{
  "n_layer": 9,
  "d_model": 384,
  "n_head": 3,
  "n_kv_head": 3,
  "head_dim": 128,
  "d_mlp": 1536,
  "vocab_size": 6529,
  "activation": "tanh_gelu",
  "norm": "rmsnorm",
  "norm_place": "pre",
  "norm_eps": 1e-05,
  "positions": "learned",
  "qk_norm": false,
  "attn_scale": 0.0884,
  "bias": "all",
  "tie_embeddings": true,
  "parallel_block": false,
  "init": "normal",
  "init_std_qkv": 0.0189,
  "init_std_o": 0.00445,
  "init_std_up": 0.0189,
  "init_std_down": 0.00445,
  "init_out_by_depth": true,
  "optimizer": "soap_variant",
  "lr": 0.00258,
  "beta1": 0.95,
  "beta2": 0.95,
  "weight_decay": 0.092,
  "lr_head": 0.0046,
  "warmup_steps": 200,
  "schedule": "cos",
  "final_lr_fraction": 0.03,
  "batch_tokens": 131072,
  "seq_len": 512,
  "doc_mask": true,
  "train_tokens": 511500000,
  "steps": 3903,
  "dataset": "wikipedia_en"
}
Each number is 128 + 32 x the weight over the matrix's rms, rounded and kept within 0 to 255. Layers, rows and columns count from 0. Numbers have three digits each.

# o: layer 6 attention output (transposed), 384x384, rms 0.0679, rows 57-92, columns 0-191
# v: layer 6 attention value, 384x384, rms 0.0763, rows 58-93, columns 0-191
o57:148189122153153106147145168091088091108080139115114124105119137151123156122125136133145106103126083078137114120133127160163147135116093155107124129149091091142176095117109152130115133131102171118144120114077101080146078126181126093119135112110114181109133123133173188120107158123115131129138161110087124130157150086060118168110118106195099091120136169105094070134111140131110118154132098166133159097087202150129177116109132130105142167120129121163090123129087113113215106143119115146090099145113163141124149143082153129128158107130082088100130159141111146182067151151117115220
v58:133127127134138130147150159143162126175053066134143163150098135076128171114154096109106151139155098134166135121160129087095150131116151117149154101160096121109127090143113132094170165165069101157169096130098070130073164125150124129118109193099115092109092083105102133127129146140112127139136138138108137150101086094110111163103133116121188144103145137085142104126135146180105088149133116107124100125174096116118111117147115117094120115088188116147086138153118152130147138146139122083101227094174111133135165152121117081094093100167088088149135175088075112152118190156159082204
o58:106161147114088100162134147112161101124149152165149152154119145133110111134110131136104116156128125152104134115070147174126085161206097149149119083132164181112109114112118164108109109195152118138086162142118154114157096121113120106155144103128109163136141117107059130173168146150174100160136180118140087131139196117136134092109131125111106142136149124096131132108118106132137136088157146164111146101130147153173143177132139122069126105148113194077070087117157120119049128130148156180134091174136114127112141059196148165151181118158163119162136163156140089115085125128075144113
v59:129136114105102076118176153128084148148152150145098215133099128089120115129140179082117156166151135115082122152120116127139082125093133108153110128036125131125100059158129125102154135100098092119140157136120093102120131132099124137115149120093134135145119076113083113128102124136141186105152170130190113137156130184101087113168086103173112099170103119198188116101087128143121122101180137123169130155144159099136100130168126137114152125160123123107113183183179148119149115119127117117149158137086080134109138137105132125117123132158109122197087127057155116083160119108153101172
o59:160162141100111135169126148124119102153117063128149104142144175179098123131102137134160146085095161131152131136117160137119096138144104163148119143143110132124136086091129126133159123156130110123138116100184119089109145173176114072089118071099091101128091133044138185141115084110163075139053101095083134129099186118127096145099119126132136211113126110095094166162123093152196114086104121099145147142069066113153151124160100114132102159126161170163097122092151157082103055169101122069097118130182154132109115142139128094113145100104129106112205130124128110206061132176099126142
v60:097104123143128114105181104100125152132127143123144121142159120122182110150109116113118072094178096103081132150126162091115099122115129153092117156080152177131151148105164106092108137111087080105173059180135138078105134162165149119111132082131130093122113090143154195171145150101125146107133176098069055153087163101111146124118119133050109146138115101121171105153106154084135100167118151084166145148103154121137163173106126154127117162127111121142136100156149084127113127145203105158139053146119101100151175154195096159113162085077179106108140136089085103113111136119101141101
o60:140137105101131132113134129163132065118142110113125144131126142126175123085123084130165096130075153151141116133177164131105148094193134096177141121183102118089172125123152126150121133117111135147144181072139113157144171151121137134132126148077132114121188126172058121113121124121097101185129126123177131079125105139156129117162141146166176106129131092134134156142105117118105137147099149109124074187122108132140141124154163129102136119174096101154138141113163120131118133151179113156117168107086164118144140142111138125128101132157131116178158087169172092133204171120096148130
v61:132150133107146177151098151149098135161094137134159138121161142171089125136098135145153127127143126086064121137136146129153132135087181116073172110155119108101083132163120159142130138086109110130122179131127133165138153162126135092118102148183147178077151112146125118140146181149118170135109121112122130145097131137140101163102104105104131151094152115161146091160151113158138100121075140100181147147148107136131113087154169083112173145120155107102105134126132143113062204140104088127129147148164129176114092129133186094118097115137106137168162141115115137127127108163150166116
o61:086100138162127127132172063131139142089124128167105135146138145087075110124102134143087122157111073183173107166128131131149122067149153121218101166107130119143088142103116077142121181152164076177128151147109183121087137140108115118134121139084130127166125180121130187126132128151175144164145110155108162175108210162065108148150132108118110145129130099126101166118171116138078128108164139157098134135112124096118133125120158131164128126111126158147139135114119153222142097122065164141150137127080182103167147122091167141170098138127179123148182120124115109140104142137141102165
v62:109128138145127131108142091132158134115123159142151123120090083125106166145126134119101146127125090098155131170133136100166156130097141143165124183102124129190083134151140149155118183083077136132158131131123129157109079142124111150138105086127127130155103149138156123072134082195099131120120150110115115119158138161080145176092133114126130110158153103145061162200169116162156145132100124133131077128101109108141102130089135156125110117163110119151140117101128091167115119167116100089143122126155126157139159108110167126128126135143113135142125169144107134151152120167198109110
o62:133133126154105100134135171182135117151139116157137106163203119107099077087119130099200079142114136187050118178130107165126108170172093077139160155194132218152125154131158131155105118121157106147101119150163119116128137069172028141139150190160150107116128140110163128144138157141108148143138111150115112113160101111173092120126134086109097124113149178106126127084142162129154112083148140155144173187135132126123142115132139134095147132138141116130144131132146105137108104132119153136104067174132134094132128131123121133107077083125084119148143102137186113122077103167089159119
v63:179132126089122146151129147134104155120084158145095158135137183152099157150139114133131105115151080091098127137110129104110123090119201126116164132141153155157145099125148141110086138095129113157113052173078131145121138124130147118111116117136129117095122098138144137099142163105150148159100147162086109148135122100073155095138120148144118120107178122117154103117081093155155177105119145122168166139150194202088068086138147129142119122066133124111137082153153141173126117128163116137173144149067157103116113112157182103129073134077157128151094152185176134129157175090113097156
o63:115093157093113156134179121136105074101108123104134096156111143079152099135132137152116196105032141147094102175141129133111124133134097123180113130146170167099112134164114091153137134138144144117103174115127123118165124106146138126132173100125094114152135110125128122168158161181134085121119119081088063169135122129189119162141124183127139136172149158145129140154133141145121147106170128174121070127102126133195102106145101140128107153119070177123104144198137112160185133114120180119136120150101111094149127153103112088089140119159090148126154128137081110173152147138135112103
v64:153140159183148108105154111090150201116123158185148135139100077139142203151125176131159160112139155146144140107133131141079160146139142149102098114132126108119116133111106098122084082153186145081091186066115106115151147113155150106075092103095094142116126096145083125157109183092120078110105081172112143110154077156150127118099156170155126126126108120157136171113090162069193090116139137154144146083108140125093150123131121115096160098156189179128132111085151156136162081110157164137115150132137140124140133071112117149063098123094122144116162130127153140035112121065148083122
o64:114108144094135110123151093127107072109174105109085132145113122101186109115089130145159153136144153133132140100096146167099128116138077190149145114138177077062180149155145155107156199150103084107121088196119113111116112163134095147161184191142168253100133140169169127151139135138162155111112178102148136139176127139094088166109101187134167168129066119148167115152110089133146133106126110083134137101123104075139098148127130132152081135144138091092105148081154156128105159153170116110126133124113097189129102098157156111125173131159118118107083121100137157149126143171137113144
v65:130123066169110150132142143132119089159132107091099167125094129052125144127166114173127137089154151131107162135146135151155141139176143067104103120110152145112138138187128124159106083102125144108118123110062103114150075205118120100102151105130151112114106119093120078089141156162103117131141127117104118134114102137139118132144107100132152120119143115162108110120170095146094120155119100130109113119119207071150132075144073116117127153147099150117180138099124061118142125126137110144147157154142122149051099127088069132172182153083149057129121121111182106181104145143136124180
o65:123144108107134099164117191115120136086095147104168127079152097185084146129144206117115156119102159127167088089138117127167136147110101137134152127127084110147147122140151115124159075075143117106158113116140166071143133094133098114151125146146130168135135155225144096134071100062174154111132138078091134093110157082137127143134128164141087092165121122126141115105091169139109207122164175142094101118166081202137108172099074089102144109079154113130095099124132164141148084137064090180104142138096161113162140190126123102142126065164104145099146154114113169094145072110134130140
v66:109119108106142121153134182178167141128077126181127136111113142122123091125128114097109133116151117133116119119187125152163153178113088134094135114113146075134129114085139122107114147137123127195096192105107184148103157094103127122101138097093162112140156105141090091121130122115113137134155130164114147107139162138097134170135178109052125111145134143086118183111136111075133086139190127183113168081158139144092109119083127149151126116175161054077120116167177129179108138144132143075115069115145084210129085078142109092084148163109121105153114109132170104154142118146134131156
o66:146137145164086119124120094148093162107207149131131117146147125121150141147131134163199117101159149133108157126087121118137141086122079125182114163188107148154146165149117159106128085105125131131169087117117152088121120094129093114114177104145137179139131134126140110138158123189173098107143150124082070108117084121112155085143096133184121109097159150127126117122200116157137122132093153112108078133107175097130137120147160130102142177040064142103121117123141116187094105132128205085171167092159152103057111141112112170130099155139143136093129108068077142091107125135173124074
v67:118092141133127162116118159058136111132099077100109109133081156102111200136183061139159092164128121203111142080095147129134161140132121141145107110144127044148092162136085160163162120115141107176094155130106183131148140097109104128139130177102115088098111102116122117143151145112130082126104109112116174093142111124149123092127133107100099154107119132133152102139139131179128102095127103080170113135142114136127126120095163103101099172166123130117166124165112135105168113143134117139103132112119138158145182107157169107125093153153121141133127168143124111121129124122149112138
o67:108124151142150084100140104177168130154102132142151113135160147099095096195124123160118151128134091080129123150142136143135117137155156154178154173109169179078139124132172142104112085158146126136140145148070088127120153123148141129161167148122115123170133132098114137148120124086140180109124141152132113155095171149101114105085167134147113122135097097088098086107143145157144128169140112130110120207161145117116122133155108062129131119094160125103156068133106100159062125132139108154139143167107119152144111149134069143127129134151132141129127131148109144119147165153058135181
v68:122104094100143130153170092144094151127152145103133119139129106140111105164124145167092127137131157190126148135143133119052125150044096111138118131104144078139082149153147122136188144174174085136109127121098136110074148132146146123129112114108154136081186099142087194122089123100106122195101125093003133096154091112169111104122126096113132161142085089083124177160139119057151111129151104070115190125109161170136160089139148104116097153095125111132133115178126172144117143138116128142119174110146096080093132114116089157128121113145191141143113083096107142130112101141122136110
o68:149096136094191140079156112130095153116153130219180172116106134145183132073153111114160162077108144094190162091135080170186133130148114136112128160121078165156150132152115111119134108143075169127134108098152124159164122102125077113105132130109117093156158137148104086169175120131165121104147101199172124152116158151094133155166116131085138102165158183107132130107135160113120142103135112110127083199141139109167133146140099114128188112134141134136058148168143140129132152120183126135167117140068116161137151143117162136121128101087141162118160074137160121134146111148117097142
v69:061170090166143124163114110087091133105157108114110184111111165121095156083142138116152142057122135114096119153173160138188160045132128156108097154108161141080106071174123104126137189197106105102150117107151067084160142145142099135125111056176092129134116143133130126083144189133138147160150129152130120089130144103100168155132171168183141135111111120131144145110172109118107113166103123157169159141123098124138120103145099105142064173098092064077065094109145145156131078095166130109078104150127094128087164168167103128117163120190153110184119129130144136091099158144178153168
o69:101126085121126161187121118142126092148089136114054106140085133175138126116110124093125137160081150143176129150153123133101122138114101082079157069184136183153108146135160162124099090155105157141165188188106117121132143138074121169103109098130146094137105162136092142159131090180178092086138142127143112096092162121104156073076126078096103128139114090119142116118107061091180097129149173127156039109170082133125135138120121117103142170109150164156154174152148142121160089137088128118156161115107136140089122102078140142131055130087146079130116142158108150128147115207098094113
v70:139121147169152142136136086120144113101125131133199116118169096116109124108137140109105112112168132127101120104114158084101112130103135115154126178133109155114171168160114138159162106091135124149092102084173103132120142143101101120207113148056119122101162141111079094132115059144130178143138140095136149149119141135143104116118149182126117133129079145096136115109098117095070135137152157080113108135079160121137161134117116145140124139143145165088145084118118141159139129115185183114118092137144072117110135124123174159165145137131049122113159138128122144182117125144139125150
o70:147130167112132139115151124137127173131174127127141133079106141123152174143135104120136158128093110142157128116165122097141095126139129152133152061130113160147137127099178152094144107121070118152164126113098138155132140071107157155140145115129123153139114145119129095100118140108118119096125111112128109160117122127130146112132137122142097150135127084193093117133137082154140115116151136152151175081206158123169157149126153103133151117138134118189088108142130073121159144121135136140146150159120156169141120067182106091161130136148150150118121106171138186105116142086112186084
v71:169121140080142086139109106107164188124107138129127140111141135136137085140135175159152126127129108123138080105182136169127107067103079132144064099113140125119163135150103147127100102114147064147117146119127159110141150167121140124114113129081091116114127083106133103149182099103124109150123131135094084128182099128103102158118103055180134136093112115118128147133136129118113183138116074114137146097176145125178091104204152113109161129114099123106155158086124159117131118101135100107129118141135150117100093110114148095091143104115131175100127127138126135094158137119123133118
o71:114137098121137196126156125178096109121140150133112142190119150177077121081116146104089114146149143150107093166102109130151097168140144109086104113130180095121129148088081093134163132111069165108149134149115127131116123085149134137137140133137131128144139139166166134128105168140099149132120181098160113102103158125122140115133141166062101134141130119147084124124167126123183073176147177221125116131124107135056152134117131118105093150129188195187082108131154116127120183140123165154121118112058102160126115179064114141139085156189131137131137113112121168178146103145124114123
v72:137122115106117095155043131126115116082115103150085122159099156072189121123103139123139155169119139105123085168095129139118076167140132114089102162105129140138149118147167106126138182134108156143155093120108109199115121151147101160152156090151111125109126070071118166103133149140086106134110139138148106110113134080099170173156146113097135121157143168105115150124098060142086122121115112108106121121177137165090115112125139151190165136156140129070127107166161127156121164120164147064099124131131115097112120137138137119126157115098176130132098128166114106130099114077100194101
o72:124104144127173183113172104128079136138138154095169184156162127124093146121111113134106146141145129133105097121187133145121146109084115126153118088149174125095107111129071113165106047134088142191126136138138177152112099140130183107145122149114153109124104168071106136116161130107093076149103133126086143125123145149119115124113122174112178115131143114135089117097075143118191170139122160134098138190154084095140131151146099128075129117105115116155125116108102136119091099129124129139182148133119137124160131082138119102136094136120061135142152137160148133132099146119074122109
v73:160133154096124141179122085108133113141132174093159220126133174139130147112100159149119161128166143102109114162103124063110123070115097086175174197122132170129092131134182141150177088135116139090096104115079154137098094095150064150127049132186168161172149162165105133161114137095147107118109140124120118142111134135103110145139167112141117149123161114097154137149119094115104138102138141150191134136109149152157129129107143117181128079100115073109115127134140137157091145135144163084164108121122144098180168162119138055116145120152152127106102115137081166090111119144130135130
o73:122126123145160108094140127097099140127074086103136095149159124158139088126148073137140105132105119117140136128151119161161178143185127142125118121195166157161191120108147106129100130122141162138122153144195118146114140122091161131096146127098111117119160118085157067109064118130144162131126119168109077132081133108183163154086107103125150138131116150166095159155124100124177138138123119116136083176143133127114143148109107177111099135134154129137116139166113146094153139148103135088118107088144116125162134084108119170122155132110110160125113115131158106139129070117179095160
v74:146138144077106061121134177200115143101115121142144122133125159161093097044130181148088149121173120093123101107183119084121137096134089143113099171085097119132105164137088099118129126118147159100131116163124104145115126153110049108143176114110130156092148122112131122136156137167123161128141151146129180124147131163141161173098103125119110088130091163119126182163160110109123128133139140076127123163131150149133122079123111155154119099128119106150078115135184125158182153109118084126099149090143106159116166209105110179102102131127092134130129139156101143090108155141111170148
o74:131116070151129149129164116095129102147114104128123159148147121170115099135098102099161137137153149125182143142094107170158127131121139117103143108109142119167180165105150146181133151125083124160174176150098119101164111085155155135114119072165079085126126113144134164172095135154150121105101114128134120118164125123107142066140104078146126119116151102131125123177110113126144119111158093120121133102162091123125137110155119158124137145138091145145133117157125139115099097150130160145108075150071179145138106074142111111198135147122119144039156092094157109131156110156105099147
v75:124151134144158120090111158120143180143138157086139107151109103131141114145134117111083140094104160090147096122096112132142122177139116145141167130133083153081107136086114132113120142118148159125139123138158127101169136155107137075143129143132099131154107136144165151150140081145104111089116165151119094128114153114079139093168171101099104141128107136196144068142135127109167101071132148105121152152111074130157124136153134102102063175115096135129123132141095128173116135141145133137133104126124167162157151127139132100151129121128131106155111136136074136156106090135109100134
o75:118116118146120155130130115153126091125164097184122172134125154115070094091132094184198085150180062135148138161149127114072175151156172151161148141137134126095139127155119112149098127087156114082130114091106139183069149128133136134151123115123157155085191093122099122141124122126103177113106111118158157141144097129160127133120122115144129127133166121116133153111096140144115129166128130104170096120144157119122157156105094135130110133130146104118117130114100089102144146143143143144171113131122097091117116141160123185099100115091115126106117107065131038139168117143071123140
v76:053139071126158146156174170155111208126132131167118124143101183151083167127104200120100139128093157124041165099136123149122114164126137099155140117110081104173194092167174135100089121111098158145142129138170127090136103101151129180095161162155127173114112135129178156123116094120177118118131146140119141109126101148132116186096183140130119091175062130121103138150112141166134118166132151142172128109096100124105134152108172117162100132141107123148096117124151115117120165139169120087112086109121113136106134078137131173076164118155133175084104125109097126082106128145233128110
o76:203093176109115154188127102130176133125110111172154129129177123117221163142129114155138177118164134115146133156134095153111179145115105140089122106104115141116074130114144125183111155186181126151107152181141101167048128081139133065183123115111118220153131131110094125133121178159101118112131114119118077107098077138100171097153121127147154142103087107130106123114133143127142132132072149132130082113118087084147107127126100168096166150156107173128157138130121176126111127136133125115131122125159153133130113156076139094182130112123146104154153091119112123098131145168103083134
v77:092115063150132134098125101120123191153078122104133082149103108168113134159148114106149151157131158113136147130137140121121127106144115165090113140111155087088124128184102127119170137142143158109090159165134090181129101155132127129118098119108128133148150106147099157127133152122108077090159124160143112097122131114124122110109105124115144106128173171101088150122139136070073159140111173163156137154155126107108160130118144145151120162132141119119175134144124129174119131146153180153090167127107103102094161101070130158122177143138128131138135166121152123124186081136104167179
o77:140103125144113162165055075125166141079130132127128157163149108112177093118150128127101157155131123106072132082151140107152142157068178134111117136149075158105137176137133138131121140110085113126129125131099158115072139102139153125155169153141132083128110160153158120127086095134097164151105142086109149134133139129126106165187136125093130146134144146119120171116140096145187141112086132077137111136114146140159124135150089123135092115170103121132097127104114150123114109089154086153115115144132117123094097148154148141172124113077133147099096072142093147129134159140125123108
v78:082100161108109082162123152106188116118139154185159118114106166084092094083102112092146128101176145132081128099104097109153145135159167142117165134139123116086102185111159161106106135162169152162186109162145101110141167140109178134105132130155198143102106145129151144140140102170134117121148108134135155120133144135129068165175080129139158151152127134135121097151147110108124121162134102121138130134122100143145144123165182127114143098104160110149075163190105116089123134147136143168109156093145137125086153160135103111097103106128130070179162112160167098152136104102142124136
o78:125145094113130151126113101150129135110083153084130158132126138164102133114162106159128083116088118075135187139150164098124093139118124117167119188159115097107120141132124144140147126146089141103132149101102128117133092138104048136168072102175118147145110127125105148077139152142079102130129176182143169113161124116069160111112120139111093111089087093133093134095095139177151064103149118121152122109139081087122136106094070112135098127130188109096130152101110115134142109078106131138106177115153114138195111140125138150117122138110117180063137157148124100122172189145140168154
v79:134086184162182110198098177149102067141102123148127065125088125129098179100152138099126123083149104166124159099095101145138212092148167138137154143128152092139129112119126105094119133139153112143128144132125094157081143077189146091140103136119105152084136109160099136143105143107115098126147096104106149124117140130186180115144110111140157122179155134069166083096130139152129128151124130135184135133178095129112119134101143142038115154154075100153157118098141185115074080121118038148074166133133092189105131100185165093158152143110154083128153145164122096118109120136147126142
o79:145120109143175137089153126120172120117093155168156116039139107153077123167145119114125099162125089113161116167158175130148151123107173151155199072127097072133128068147131173137120173136138089146147139167131169129160173121090135187172216172167123160115134121085124127150122111098158128136062190159129136131133172152091139133121159100136189043117155107084128148179091130125063130079110162095130147143146146168183137103168072093163163131150165118109132088120102083162159128170192112118100089081113128122112091098119173159160046177101137142098113130120194113120073118195131135128
v80:153132173113117113099114103099114084089086140103169146094143165164117078163062126149108146172130084104123074083124152132120093085184120139072138072195135140107127142150080167136124137107142108108125138169157124098151088135174093082126144135104166078089133125114159105115106132147156119129131130130121127120114143147143107062175130149128139157142152135102160092154140122076177083126189114107092092137143194103093055100158128133114127163108111114070115111122141122103127146146104209153107116092165124126126141138119113087131135072168107074140137133123131163124120118156129124148
o80:125148124127141132142128153129145126103166071113131093150098117129123115063174098106123116093158119130135146140084147101142141102088107137142156158128136118120104137160118107114131127096092134130127131083158090101119152101101167164087174147137142183126108128086107111155194170167190161125111113156094123122134147102110136099097143104128091109105108131135103165128146151132072141094128116110129117074125119131165182079130136185138114067121099170148166134075091099168139089139149083115117109136131153149122159121129105104109198162160160140067133166135123097159147139139113156140
v81:146155153121107114136131176132122113126102173110130152142128122135128158104155112071156115126144120149082108137191084116144101121102182160164118095115173119144099083090185091093126101139132053131143097036168136078136168111109101163106119089123117172096102099104125089140158182096089124128135126131146114130153082083096159114105141118109135109144142150080192143148175097100166119148150179100164083177127144161074133138029147128124157203162131125110174118155127117126133083151175094123135138212105157165116129124147124086112116140119101129102131123113166174079052131115160130152
o81:118075136109159126158139119119117134141138055015133184139123109075115090176136152142130132116145124066154136134097152197110150096165155114068099169112158142145175129194136172127117167110123089147110151104083070126150110115141120108120171143140111080132140139142137177149101129140157096126115176148178103118096110123131143116111099139112104120092153075108101167153036109120124116131087093113114112153135093113136162148174120152080127068116105141163101101171122127150154089095142175113144115130103123160102132128142133112138118085130174102161101185123074118158129143155124142086
v82:120103128121139115149160136059080139165163128155108124141060148108117169135099168133154146112170126138102145100131132121085122100108118149123141106112149175126127115128152118111137164077145151119121144168118178100125109131112122136122136137125134152136188087111135162133097120086123115110131144124134145178114157127097081106145178094116147143151115133145151141116163119131154111090156152153163151137072118149123157176163134147103066153104144102119119175135168067142162092105141101122077148147110132143110113150148132079132101163169110149138172152168151074110154183131103148138
o82:099129123113106113115076114150138102150093143109167154130173134136131137155129099072094116107105130081163109118109110099106127149140122130093114179106140094140091116111137168083134069151101116173072172139150079136148099114132155132146142152100107051077094108099192136113138164159125184175120132111134099104162110182164132125130113179155141140121079103118139122158101100165121128181179115094174130122147149148116112066122125080167143183114115154159118120099111145179102146180084131107089116094177147117121127148110100134126138098144191128140078134125107158149139078129140140128
v83:117121167124111128115163131080087117124091168124178106114126047120146104107114129116148121111120163110159160138089101148127159124139133096106144124158143130129101150117140140188162165129103127134079106081128163150118142144147096157163161123129141092141145121107148137155119151150134125162086144126077154130150090093141175091105099156162114173139137123144098106139159153112104110150126109070153097118151126106108142157065162096146164125154104153134142086091091170150175110092171159128129136146113133221166139134110121161117182131095131134096120136072125159152090092102110146095
o83:106082103183126088171088114156085129131161155110165121126082131100111095121124124088114109154142107150170123101217153124155114126119146122145131115053019162145076111117106098127090124153140151143191138134128056139186174137124109136138070188110118047097134119116104111161165100130098127080126116135189132134154114119104114137137164080107132151126117132157105138103148173134173110095110164173120143207157163091147132169173162113121112092127104097128108103161128109129113159143084085106129123129147156074178130102139138146133131106176106144136119106129105161073188164100139128098
v84:146107106171098142167066153088159102096114147065102145092195068141106123132094154098149115114141150080123135160112114178171096139127169135111136116140108067143111068151137093101090142100147174126072175145121110105147128133117146110122124173084162107054153096134143151166106185187084149167138123125106137109124112146119192094104128083088125115164112107139154106151124133143103182095122112139131112124102170102131128147174121114112104150166110162105120125162153128078091129119121097140146112127106146160101148139118151135166121117101147148101148118120109144113145156126116083166
o84:145134114085141118126135111151181147154095092132166147153093121156124156117163139120119168155084105163114149067116171133092156127114108141137091121062151142110121119129177156135143091102150112100172128149114105072123161117119154100068116079178117196184129068162091172106139120125171120127090128121107118158119171164138120110107123130144116062134118152139148164123089159110110141147106156121125117168142146155100106141134151141113123118147150079175134153110126121126170092124207162118096056160138145089142119124138066147089122102141103131149064153114095121113147129150068157144
v85:126125141133144108104121184099123123121202159122113116095130154089156138127090155129108123119188135154114141097123107136115082112095168090130150171152087119155155120128142114132133130104145129126144133139105079136135116143111103130173136132114117134148128155117130090166114119128151177177090154119152135158106111136144128125145189145099127123132114107061147139130176068120098106088165175103118084130087133081141205151136100138136104109111225133094088170107070133152135126116167161101121114094085066162101127115121136126119145112142128097168130120149067129157066113104109136160
o85:146125116135149102124127086134137099128097087115135125124102110139142082115172118107117102118127102120155170134111078127114163111153109078084093091107128132107107129096108169145151136202106140123115120113123184128108146155142129111098128133083180147126116127159113119111110118123089162093154165126102091156097125114133134156103124134142150123101125144132130088110059125141069147173162164150151159132158085172146131121116134085127114133162095124134129157089167131122100154103102132155083121150110177135127120110108069099162103177138118135102142130137136124108122122125122116163
v86:149101145117100138093129112166153133115176132160151130177107185134100126138101107181108140124099134108150102111121152126118138193117114116107084180125114115116122144109051126122162176174095125139141165155132145081101117144074190152113139102147120112120130160104115124144121108139120171127175138173119132085118123139176117146164136100149133085170111154113146134148097140097136125112147080155169133148163160071127145157108139111165135111126131121146161120155130179140127091129067133136130157172141092138137082084103130114103150167089176095135127148146101105124114153159123142102
o86:136092112142090159121075137147153105147097168151133145123120054094146141120136124116121157115185125133113133183126105131139109059159141152146131094153145097115134120155153109084138144100127150155115123134119140124156129117111106114133125103120134133094126134128154126092068110104125109103155127124158097111150121135081114138119167146134156153120152134131159147136120144137148103101101146150055132098201125150066092091192149156111137126140086144109126130145099136180117142122155161134136110098135131152117169194155100091180095135154109126136075089084125124146164151079091168114
v87:113139114113171106148094153102144123110067131104084093179125121108130153165111091155099151129098108121137108119157130107136139122191117127152106069097169149130190143084103139151138168127127094143164096109114131093134170133135140151123138182093149135069138104141146114159129155133174153085161093169152114081113071118115135153152162118151038057148148159122146138121130098107083157105146141066079083145147155124112115152090188098153136081153095134124177128173104122086085143161177155110101145148146105102072118133148160171130111141093185134073119153132137181106117128152095155147
o87:189109167098120175133142163142159140112176059115182102113109143154188107180176138100128076124125107097100110127164177150103128085100108126111153159159136112128077155170178143095071111086098126108143171149146134152173110055110155118127113040164146127161118160133126126118108133168095086169102140125167144130139166159096140124138086142117135126129135078093108110128150157177110121132123123171153140134115048164134107115118069180102126154106143153165095128135177109149132117154189131129135097111140084169146139134089144145130173109096136131188157143163075120099124116123119161101
v88:133108151154165117152150131064128123133122140146205167126165141119168112119140108101113129137119168131105126106145103125073146099115161160133126121147141083139059104089107132122227150157174110059218130110134085140149161064137100116116145072095121132072153146161169132122129173109125141145189172124139141177080095125130162103113135131134132155155147094147092084153111158116123149145166092100135127166108149138112170162142105111174139142118141138127149155085114099128161184155141135114156110144065116152081129137136114129059154107121088104125114152160131085166114168122116111153
o88:182106139068096124166160099166148077100112102108048146144123120101086118141148140109130139106070115128183143121089129087120094129135135125102161146121132152157096131142113103132126158117107143187148135159141144116125097152152106153122152142129176084087127134160047128168165139092177106121126168132114064118086114163105086188146161130129126129107110136108156144136195078068087130121112108148130112106129125108113150080126100145082114117144111103141106116163112103115139103120118112167098121097143149086145216165146180145140173095116155127143119123135121118159056072127082151113
v89:163154106166170120084123151117100087130134109157141105098159089123116144149143133142117108077121112173108134105112133092125128122120164134144190124095082112105112179162133092060113097162052165122076134128187153118160177142065147121116131131162096155154175144126133107146071141106114123115093141106147150164142155143124134141190123095138098120118128123131068132108170161068147119084133165119106111129093082134077135117111139088123063138132139165139148105097127141113105160189145114154113128122130104119141130149148109150118154119141122200110128104141156141062138105103133132111
o89:164100149125166089144118112133125122094130102118075092132102088106099106160060170125068140121135166105158093165124139166116148099153211125129122109129174114159107115065115151130167127144120110136144117141138065133164092121202093141154096135128119187130127151101145132171097161146162125131136112189123125134146105169114173136050154118148135175190133157071182096145108141134099124134097116091147121119098125141156104129109123111137173161123149061153111161121145086146157154048087107116128134088130148153133103107155114101167136156153139063150145097138113093138120117106086106081
v90:107066102133177160132170135193098165079097136108162174126162132060140128146129141147098139121164148138165107149124118134141125093130148100085070153076121130131126090139112145147149200144132091120111098145123145139184095111151062157125097103070109112098130064141145158168147149093147114099115137189102107143156130173172101143151119141151161154183071120175087157138146106130164168170178099108134161151135146101136136109152118142147116139136130131165119159125153184190138087080153091105146155123161125163117102189089100119134186178147111128143113120142143127140057106146090131088
o90:110120155117147127092109154117097139134114078128143139146103104201137171138077161115144126100127089174143142112153123135110105161127105116162165121145104119096106128155141100125120062107121124145109139186120119177079125148130129125132183114184092099157110127109131119147122126087063173126112111023118128120147153086063108141114122130099134133083098073163141139113146080103128155102128135113126116147111135100128150163180134130128140115083111149117122059148079098092119118109109101147101192115097161139038117148155109162111122143088132128140148091135143130156116071150184114167
v91:123113148130139108100153142101108092113110144146160138147139142141122131131118161127115187128088104139170138145111050117118116150116107130142114151154155120132048111139136121143072148157117111113146163108096137125126100130133152086151178106152097113083101158120112085211142137110124137139121160093120151137101085172092133113066123137187096116131188125076116102095154103082040130119163098112104123149135150091089160102092147103118101080166168099071151124124116127111166059139139082189098156133177158135137126092137087105109196120115126089093149146125121118149080107174109147122
o91:144139103169163129149047154137142103131148121127082119147130141111124133145119100141124147148125128161098095101074137124151139146151150110117143148107173133101146081133096111116160083157128146145172089160155173145165163153114158114112176159080102088130156062115132117062169145138144140134126078167052148148110132089056144090129159106132154096137136121131139149156111163106182165125135160193101152116137123108140118110088093154117135134124155141134107173116180089094092115155150166094142063104122111166113148172138122132148116152116093118131107067130159123139141141151152141092
v92:137118112125175102089108160167168154101102154150086130112125139100089128107154112118132145096125142146140119105159076099144143152101104125131099150116127110134156172132136148156138128086119099197172078114161143139130148097130141141144154108174113151164106121129077130121120119144153079136119133148115134081099153157173096153165129106146103145177192154125094125108118076153123193163126159129161104101168160115099067091083147164170120131130143130115109139094136137061130114123102176120165113174146130055100151179132092148154153141160102141125139100123071120163147148145165129123
o92:099109162125159144126131116127140114138185151121149076127133159148169151147114084108124137142110126150138165138115204117141154099078123078139172125162110149144111093127110125132109115185152128132130101128214124115129092124149145126106136126121133156153132152141159086084142122129119161137151159060112077102073086112116157177154127138146124141141135144121111105131164126144108091152141083120102127159162130182140149144151140125111158079113107128088148097114110127097122137139214110153094157136150092117049088101128126093124138166103139109100147137101150083140130132111110172125
v93:141126139134167105129117124100152113155163132129142124151086138127144107091155115158175110142085099051130176125100130114149126119114123107147127135115141144105167126162177164144146136128156088127206123140103126170158092160123139113099141132125161115131152176119099137085134115158091141119123122173103110135127140104089207092119152129098192153182120140190106120155118110173131103165089099149148070120133082154096129112147160121141112119133120130111146119119128130141112115123078138148173104142104117105120130092093098127181100110085130134071098183149133174096158089113128159122